Weights of a small GPT-style language model, trained from scratch on English Wikipedia: learned and rotary positions, 129M tokens.
Each number is 128 + 24 x the weight over its row's rms, rounded and kept within 0 to 255. Layers, rows and columns count from 0. Numbers have three digits each. The size before them is the row's rms in percent of the matrix's.

# layer 10 attention output, 96x96, rms 0.0941, rows 0-67, columns 0-95
099:158141112120117152097147088112142118110120116096137102142135079101136143112127132144138164103096151098105117123140121114193151181147161101085128116099085117126163149125140135145114075156117113131127124138117108113097151134102162173135162119121145132097125100096146127143158073112114097113
104:115106096094093097079138146146116133143147139129117119127126148151089153122158125134159087141146121140086160088086125169095075123091106151122131135133097116154081109114129106112122149117187112120142191132185127143114160146126101113115120144115126128133099124126129101157145133135142107105
090:107133162115120138098137160106108096108098117111071186110141158176156088151128114091160090097117135140165117150131148127173139125159129127142125152087126106150112148168094137096131103131145147122100185126075121119128138106155100146128104110135144131154116154129159143114139126141151132122
121:154090177122155094135111097159166151128119121156115086160172140143126091099105136166157167138145130108138174161139098138128126114103170147111115111101152126131084125093133107166145133129137154105109122106131100123123120131128100076093163160103099126156121137140147097109144103128128094137
137:154104170120122142138118081157130144155128171086147138127121129116123096099131161137089154168118110119131161151176120084141117117093101132119184125098095137139141163113104149153117117146112134111168089148085149126125110141081144159147139134136142110103123103171151142148092123104118155136
094:125144100134111136109117160117083087120145095139117151115098150108103178153131100142131104111114121096123112128154152138058118162137136128144152105092141162127160153162129092146090100156149157136101147141157137110144120113146123110127067112140120172108124164143148146094155168147146132124
094:128082153120129168126163151148128143117100115120116168087144160106078118085106137138126114156141094148170093115131126097127100153104155120140128163170141124117168109107138121113125084089166145122141112101147134163088145149147135123122153144116128123154152088105125154157081098145123122160
077:117080191142142122127139113145127148117143146164167122151151131160094105144119115126135121133126138128160153114100062115140125174139127084138094151153112129110115061154126159116141143110154082155187121121167136105140125135132093128147137150104149136129109105134128113149126156165110114157
094:140048164116145152126184130146156098140117163125185145128122117121114145144123173089128123133122135089064077134126114114115141119120104143120094140100121156146144116146098121105092134139108100152178128107128126143086139131139121138144170113147157120120127135112116115139089120119100147154
067:108173106130172107114134144132147055164108139116124116149129095136143153103149148124174135145170090073095110097104122100108107088109080142129099139165104097098155147159150145115155148135156123137122132140115131126113174115119125081135136123134122131150131165095097121133119114146142130121
104:118145103131138110160124130127119107108102122124124161161138137111142098108121164139117120142149155184149097155148099170119123108153142141127126155144092137108096128114131117106164146140147109130087106130093099141193096136132158104116085101163169104171149132167119086100134140085144159121
106:138170115125139140086178169080138055159143125130158124127113140088095129126162150122109118128150112062114065085137140128124170151148125151146140128156123134125132146112103178093100154132161115140111128132130121136126161109119137137134125113104158094132141091133135128128132120125147161123
094:141181157109180148136123107077152112119142091108108119165144114129136118116103137155160144164130133114197113149139084137105109152157155123139106128127142162128150116087133115125118109090141108085119094127134141117165097110128111099083137129121086123142163136135175144134127147151127099098
101:126145137090150113141056090098162128123152101165154113178138096147143138099118099081129156083116123119120159116089126104129127148133122080125133154133105150134118130118119179142168130096142126141103104160159132105111129136152142121143110097118118115181116155134131122100170093134147117128
081:124107118118145171135131106129156120138112116120157115103124131076116130127153114109106129132166120130162141118131135089136098145122164110132070143146129113115182100077186111147159083072126141144125104116122144182114154161118175153145140126134145091137135112103128133158117086097124132129
146:122127133154144144141122138187143142133079115146077127133172125165123106112110156157132101145106128121134113089167148143097078133110092162171105068099142107175128160164135104100112127135114145126119127147114116129101112130127130137109130149128132102084105164144136094103144135099174121132
105:095096179140145131112103130139075116122119152100114157176148142119160070139119156148117105118116127105158133158134122104127108160138108133208102109124132152106101117160144079089120192125181139119126132142113130137106145113108114142141115115095144141118131105147136119153139154142138139126
106:125128113128113130165134135131130118118100143117124092116156131138092134143156134116132123134131128141120129156165112096159131088117112117148174157177136076100119083069147136123107068119176106155154111109152101145115163143122160121120129166150139165116088115066113113113127086138137128122
095:115076110155095136177160138142131163121127135104162124098143058113115144141134098119149133110131158105137111161115105161152123173092153153126090170164138089128109122144195102157144139156136121158122120121136094141096126147136133134116133134134117137110113117091131092122167102119134115107
109:107125121129148140151070125128108112112124077117106110124152128148167144168143131145140137115142145137148137106097104165137122153145154070098102076111171111109082105100170138125116109090146115122106106094135150115168101131135090134151133146115107090150133109151098161131117170117121148157
108:122133153103161130100154117117143166154139112122121107136158106123100103121170145133129116146140163146139111092106138123149085130180114116151106118126116118142106142136121152154157173106167165128107134075130109150150132165127132107138101155154178093182116106141173125121097133106184143127
073:116133084147096113104153123132131160124148155133125149137124125136121167152106111165143094145139125104103099107124136170105104100150153128161128130147120112152097143133096160131152134143121148116163165127173137085139128073129094110114116165073101122081143129149160121135167159181118094132
076:196108112113143152125133134104076159128149130128117155119104146134126095112101111133146161121105172117096080129105137106121118134121121165167101157144106155118174162101089101154117132114097115121068107119152099155133127159137137091124125125123143117175133117113108120140117138087157125087
088:106107127144169144138145159096081090119152090137150141113105154099131123184132145149132106139151117094150077130121131154141129124190150107176136117108156145089167157160103161124112149107119104125147107160097103122114093128123143150103126136140086133075124142139126130140158111105138117127
106:125159104170148114097124178120142147155109158167121134141098142124128162146146133134097153169193147130124151126173102095120126129119107126133120109174118122123137097094123096125108116103122060129163133129141150073163109110137104130121133126106094138099108126141111156145123162152083131116
097:100147134126154111092165178104124135118104149094093144120126124132115157137140157128170107130133118070122120140131100082142145118142165103108231127139094128128144120132157153128168111098147113157135111129127119140153160151130167106137100126144167105136163117118101105152121140131127119131
110:114142120124154134114110160135056130132144122108106152115107140103131123151131113095123084103125137153159168074129113160107108162161154102116099110114108087123093136143103136159117126180108126128088143151135136137148104153167126118089097146136109099114099124102114089105157127094167140115
089:127152092119154149134152130093148165174155165102158118111114073124143152136165164161127131124151089143115115123147119114130172133126135131072176103097131115109105147098126136174134166100138132122164130083159133099171102127126126131125136150123137127142092100153120126123083130101131162124
103:113129136128141111099108108137128101162132161141095155130151134124152111113149107145126124136160108103134151116084149109122084121123105125097111152105154092175107099140159143113103104123088194181159147133098153103083164128133128138149141123084127126119147157109110145151160145155098154168
103:128129095098085134108136115103131100135133125117160109161117109169106092148138149122105116104134106131096153083137143152136135092116083158109129120157141140146181161182113123140113161143119098111106139106140113149128090097164109107112105112187116126171155158134100153109144156143152158126
096:110131140146117102101131156138116149104089148146066179129110145148162104109062100125129139115127116138099119142139161134074168099120157137106192157102118135177148133184103112136130137120109137131106177149110120134129147114143128110146113098134158149131134139096136118134144153150138134110
124:094130139146091096164089121155070158147094192162102145140150115128092137152148126145091131148090131120086099130137115152181135125130104109155139152102152128116122113143157125111149148120143066117121114128103147128138137137126096117143115137118136101117129095133183150146133158126155131088
083:150108112184068151131125098168120117114147139120153115083093134113107156133136147114116115122065070133137145076144143136150135135153119158152121133100138128161167146143124087143127138140141139137165118139140162101069126119135110155117133121092116144099131126099090141140154109162141137108
119:138120164092113104163115119111141110116146108143131111127158121120077119122134142123115137116116140186147099157089113157122139178062164091101097139101146201124097100129117174111126115098096127132114124146145144084113113105148115151115123122116119138118125144123152112102151100159146099119
109:180087147145086114121140103125125130106149121131145125097107142124124113124108089126100155114113135143102106118128163146064159146126136158129119092142120118185152162175134115162119133189094179098102125121140115141104111121144105096121154131112096147145153126155112134108163097115120112099
087:116089134137114083132144151156171098133141114179178090121165170150150102137117134128131153106151138155090138156148139132150104103164109122126141136134163114129098100115073158130128145163101159122147090122090116122139110103140136139079132121136127147135126167133098073103139126127127119165
099:144111118142116166151094171127155127076099102121143099159150112128101172140120116079120110125111141122118130127168132090156102151153177141128150105143091118103116156132119105145159105188120155148135131132102106167102153111108150130112092105126128140165125143120126147127142091143141109189
098:141157105149112153128125127119143116153112098111112112134105182167143141146145119142097142149153136099067094092153160135126187092199108153138133159164115102128142150098091148132132131151119136094133117102122125122150081140124118115135150155097105107137157126144156157129125129109156136090
094:140134134175093082122145151123127111087126095100104119173118138161132122135090182129126147111094101137144121158136143115114172145122085138126127128128150124109085152124136169118089138127077191136112121115160115137148116088115142103139123113104107120162182150128096147136131152156118116148
097:105135140166149136101155159129110139126113122105158130132124117116141143148116126110166105084142159156183123134133105168105148160118136102133109116116151183089129171151148143093192116125099134126115137150114113119165121118113129134086153114136104145124144147125117111109116137114069052124
092:129110120111145147176149148150139138073122071144150080105163095156135124148131143094152107132106141133128110134142130147191113133118169130128092104110167071154132121136131103121132065149101150127110123135142126097158141124126158106112141118157112125132118148074121124106115122150110111165
095:150110157165101124127133135088113129128166124143144127148127068092122113165132152141094147107157146118134143198087114145173131144108165108114133157100124113141088174130149077156122153117099153128153141164135107145140099158111158137162133128143143130090112136139108126122121134102136152167
105:126128133161099109127153095120128174141157188122113133124112101128118140115127105153138144142138127097166127139133125098144090162100133157120114151131135119133135104101100111074095110120100137134140142162127108110147172144127140106096154074152055131138142143083092145149125118155094093156
102:181105159091133158135162124152133129105143118104117144117126125127156130100108102129135122132066098121113118159181124087111117097131134103136176144069084174128148141124135126127157100146159106118143095151144156143116120172116110167150137175150141137125112125113123097120139080124118146122
099:129131105087108104112144134087098127184167159109101143144137115120131117126160112155106097135157139168141104151125143109103120086103106179118115124139159105116138102126105116130105164098092163133144132107078124137125121112107131163155138127101140131087127111159153159140072144128118176094
094:118169109150103156130132112118121138101119113137119131089109137152110132107098084131137134133127115142109111102143158136185140179165100166118120136171160134183160129166083117125051162143115112117135130146097099145141119101098158127099095116156110106102154133102117140125133131117142148123
111:153156080123139156138115119136079118136140121092128168123109151084121138138153122147116099141138177111160134103132152134119167102151083134158118112191077110098141152140168170088145150143127098102104150130124101143118155143114140120154109116118164145115141092140146142171100150136131122124
098:116124146118103123106144147168115126123096169105130122096120122155144161108147133115112111129071081150078133115124115188157096125156143128108115139070157093145129104097122095132111098159114116132107145099118129136132116093101117149140116108145124091150149084146152156115088101108107153094
091:092153154102130127142113127173124099130120110111106133142134113155162127110125165131097073084114147105140168141125132145124155115098104101135151146112097155082111126102160122194129176092179117123122142127117163141151102154093136161152123142144135099167123132162136128107096111141113148124
084:125121109128132122176070121104123132147124140159138121110120177111142138099134134152128195133139147201125090076131159143097168116178135115162102094144091133120126121105136070126086115083149108122120121115121132111158093132124134107108106141132120129121118105115137120095124136118144144115
081:106154109131096104071159115133128149128104102129141126111138097098135099121147129149099116085174144146152105118128126150160153136089131147118167103090097150126106134141178113189135179176077157130132136168106144126153115137109141162144128141128152131099139143165102137107143121118135142121
087:133131158142157112134065115140123137112126104115116112140120142133137140139108149111133122139105098128198123111103162154104076110175143120121120122108143182072138106115095070087124161114122077126130119151106150162122131137113160088130123108149128145129150139128108135130109129110135112186
112:179127086137122166127122109131133153105128153122134131124078132135127157115094086101147152120116127132144119107089143144082124096128099086121091140112117162102126136155164151086174147106086105107153129167142142112112129103147106138095142095119092139114109142109073111133120091144098104138
082:117152133099139175112113098091163152182122103105151102121115114119105122127130133107160176129142160107188149141176172065142129159113096108123122087131118152106154153101079128114117152090136147117130145115160119134120108135129151139112138136102124146110138117142091171110116100122137129129
095:141150136089134125116151126102120085133131150079121141139120167132127097144116119140134115149130113074096121112135124134123162101174078122137101153146137180146115131088101160116172153121119156097163151163120130134136159120121108138080129125144101152099121142101137071120127069134112096126
086:160114133083121153123137130098170150195133155140116110113118167152143170086128125118175142167123124099141174133131134140109122092125121131166127168156160151109118123100071136106142137071110143115128108092120162124131075150118119129102138146146100127133140139130132105120134148095098112130
088:166145134105176114139116124125134144099160095152082127149123069127132091124123077124133161098096136130088121103107121079112141097102134184122140145143141118175123099153122149151150132115120169121129132083143131113131138083167128125118092117145142135169121142160145131143119129168105144104
116:120138104132119140176100084136095159107146104113125161122129135106124059120100120132126161134120075131105123086159110114141163142108085107149110115130138150096120122111138177122130078117153130110138140151140139134093152120126115167103146171109111143078101118090121106140166108127130090129
107:105148126139100094151097141121123141112104163151134154139104120120095113121105128085088136124106075160126191159119098112148187152093128124096169191164141171119131108117095157115161099104133092142125099138095131107136125097113125136127117127130137127132152115165155130115143134139134129114
097:152096094155110141139131115126121109143163147136140146101121165130106135175111126137160147158135113131092122129129163025117137163131091141159100120137154176169141157144146172138177098118138156140120075133100124110137130127124127134132149138164114152098121131115120121125140135114097141117
092:142129165170130129098167111131123125145118171103114148131109097114140136143143156141106137153130144138145121152141136113135133137106136163106129146064113145137095115126150080137141155139129097133095162128107106164099155153106149146140101120171200128133075097110120122143093094082127165127
089:125150141111114131140112100134122104102147125100137132108117079164135146100130078150113120105086111127150121166137108122135094124119127093113167131095140102130144137101091140178080143081070153104177154119154138115130106129145100185132159111137126174122103135124126157138103136140100146125
085:111081137122162164133154139128134109084120112096150143111129151152144123124107163112118099128112054158169172093139102133082100062115096123133104142082120138112118124099081114135147126116146144095147106108113116128112095121109120123103156110110098139156099124129112102129111111127116099124
098:102133154080153122145131074090139081117137082127166119160160145150107083112137166145107155095161165125139103123128124140110130097143129092099127114121154135080147141103182178161120133134115138117131131095157112103128133102163105131163139118110121122162144128141116173136114131144125122107
106:115093138106119097123118152125134087119127093130131158133148118116148118144119156125106109112165126177129180135090088110061128128072174127116141071151148139145111114125151101139109062125157139158098117134140146112163120125123152120133133118133109158121123161138110111108139155157115089144
083:140140122113135122149143103168174154103137104135128137087094124135149131082105109097144141109132195149124124136119132105169126138155192157110176137126127155113132096092083101147130160157116158138120151151126114160119149126081136150149132150132123123097094104104115112127090084128157128127
109:131110117145109149171126134163097162147134152140142127121101143123104157157140108099127117146131192111120104118114154138123103156159154084187098130138132130074140114109098138114135121123150072074148120093162126161130124112148084115119115130120130123124139082137164164153090150111136138124
091:145127128124131139180106154141111160114111128128105143115137129120144145140109091074141125131119088137158193133141107060108126152126153099102127125124104126202144088129109124124136066145090070174123098129136145120118127158160147125122114125132123142133138146108125109117154142144109116153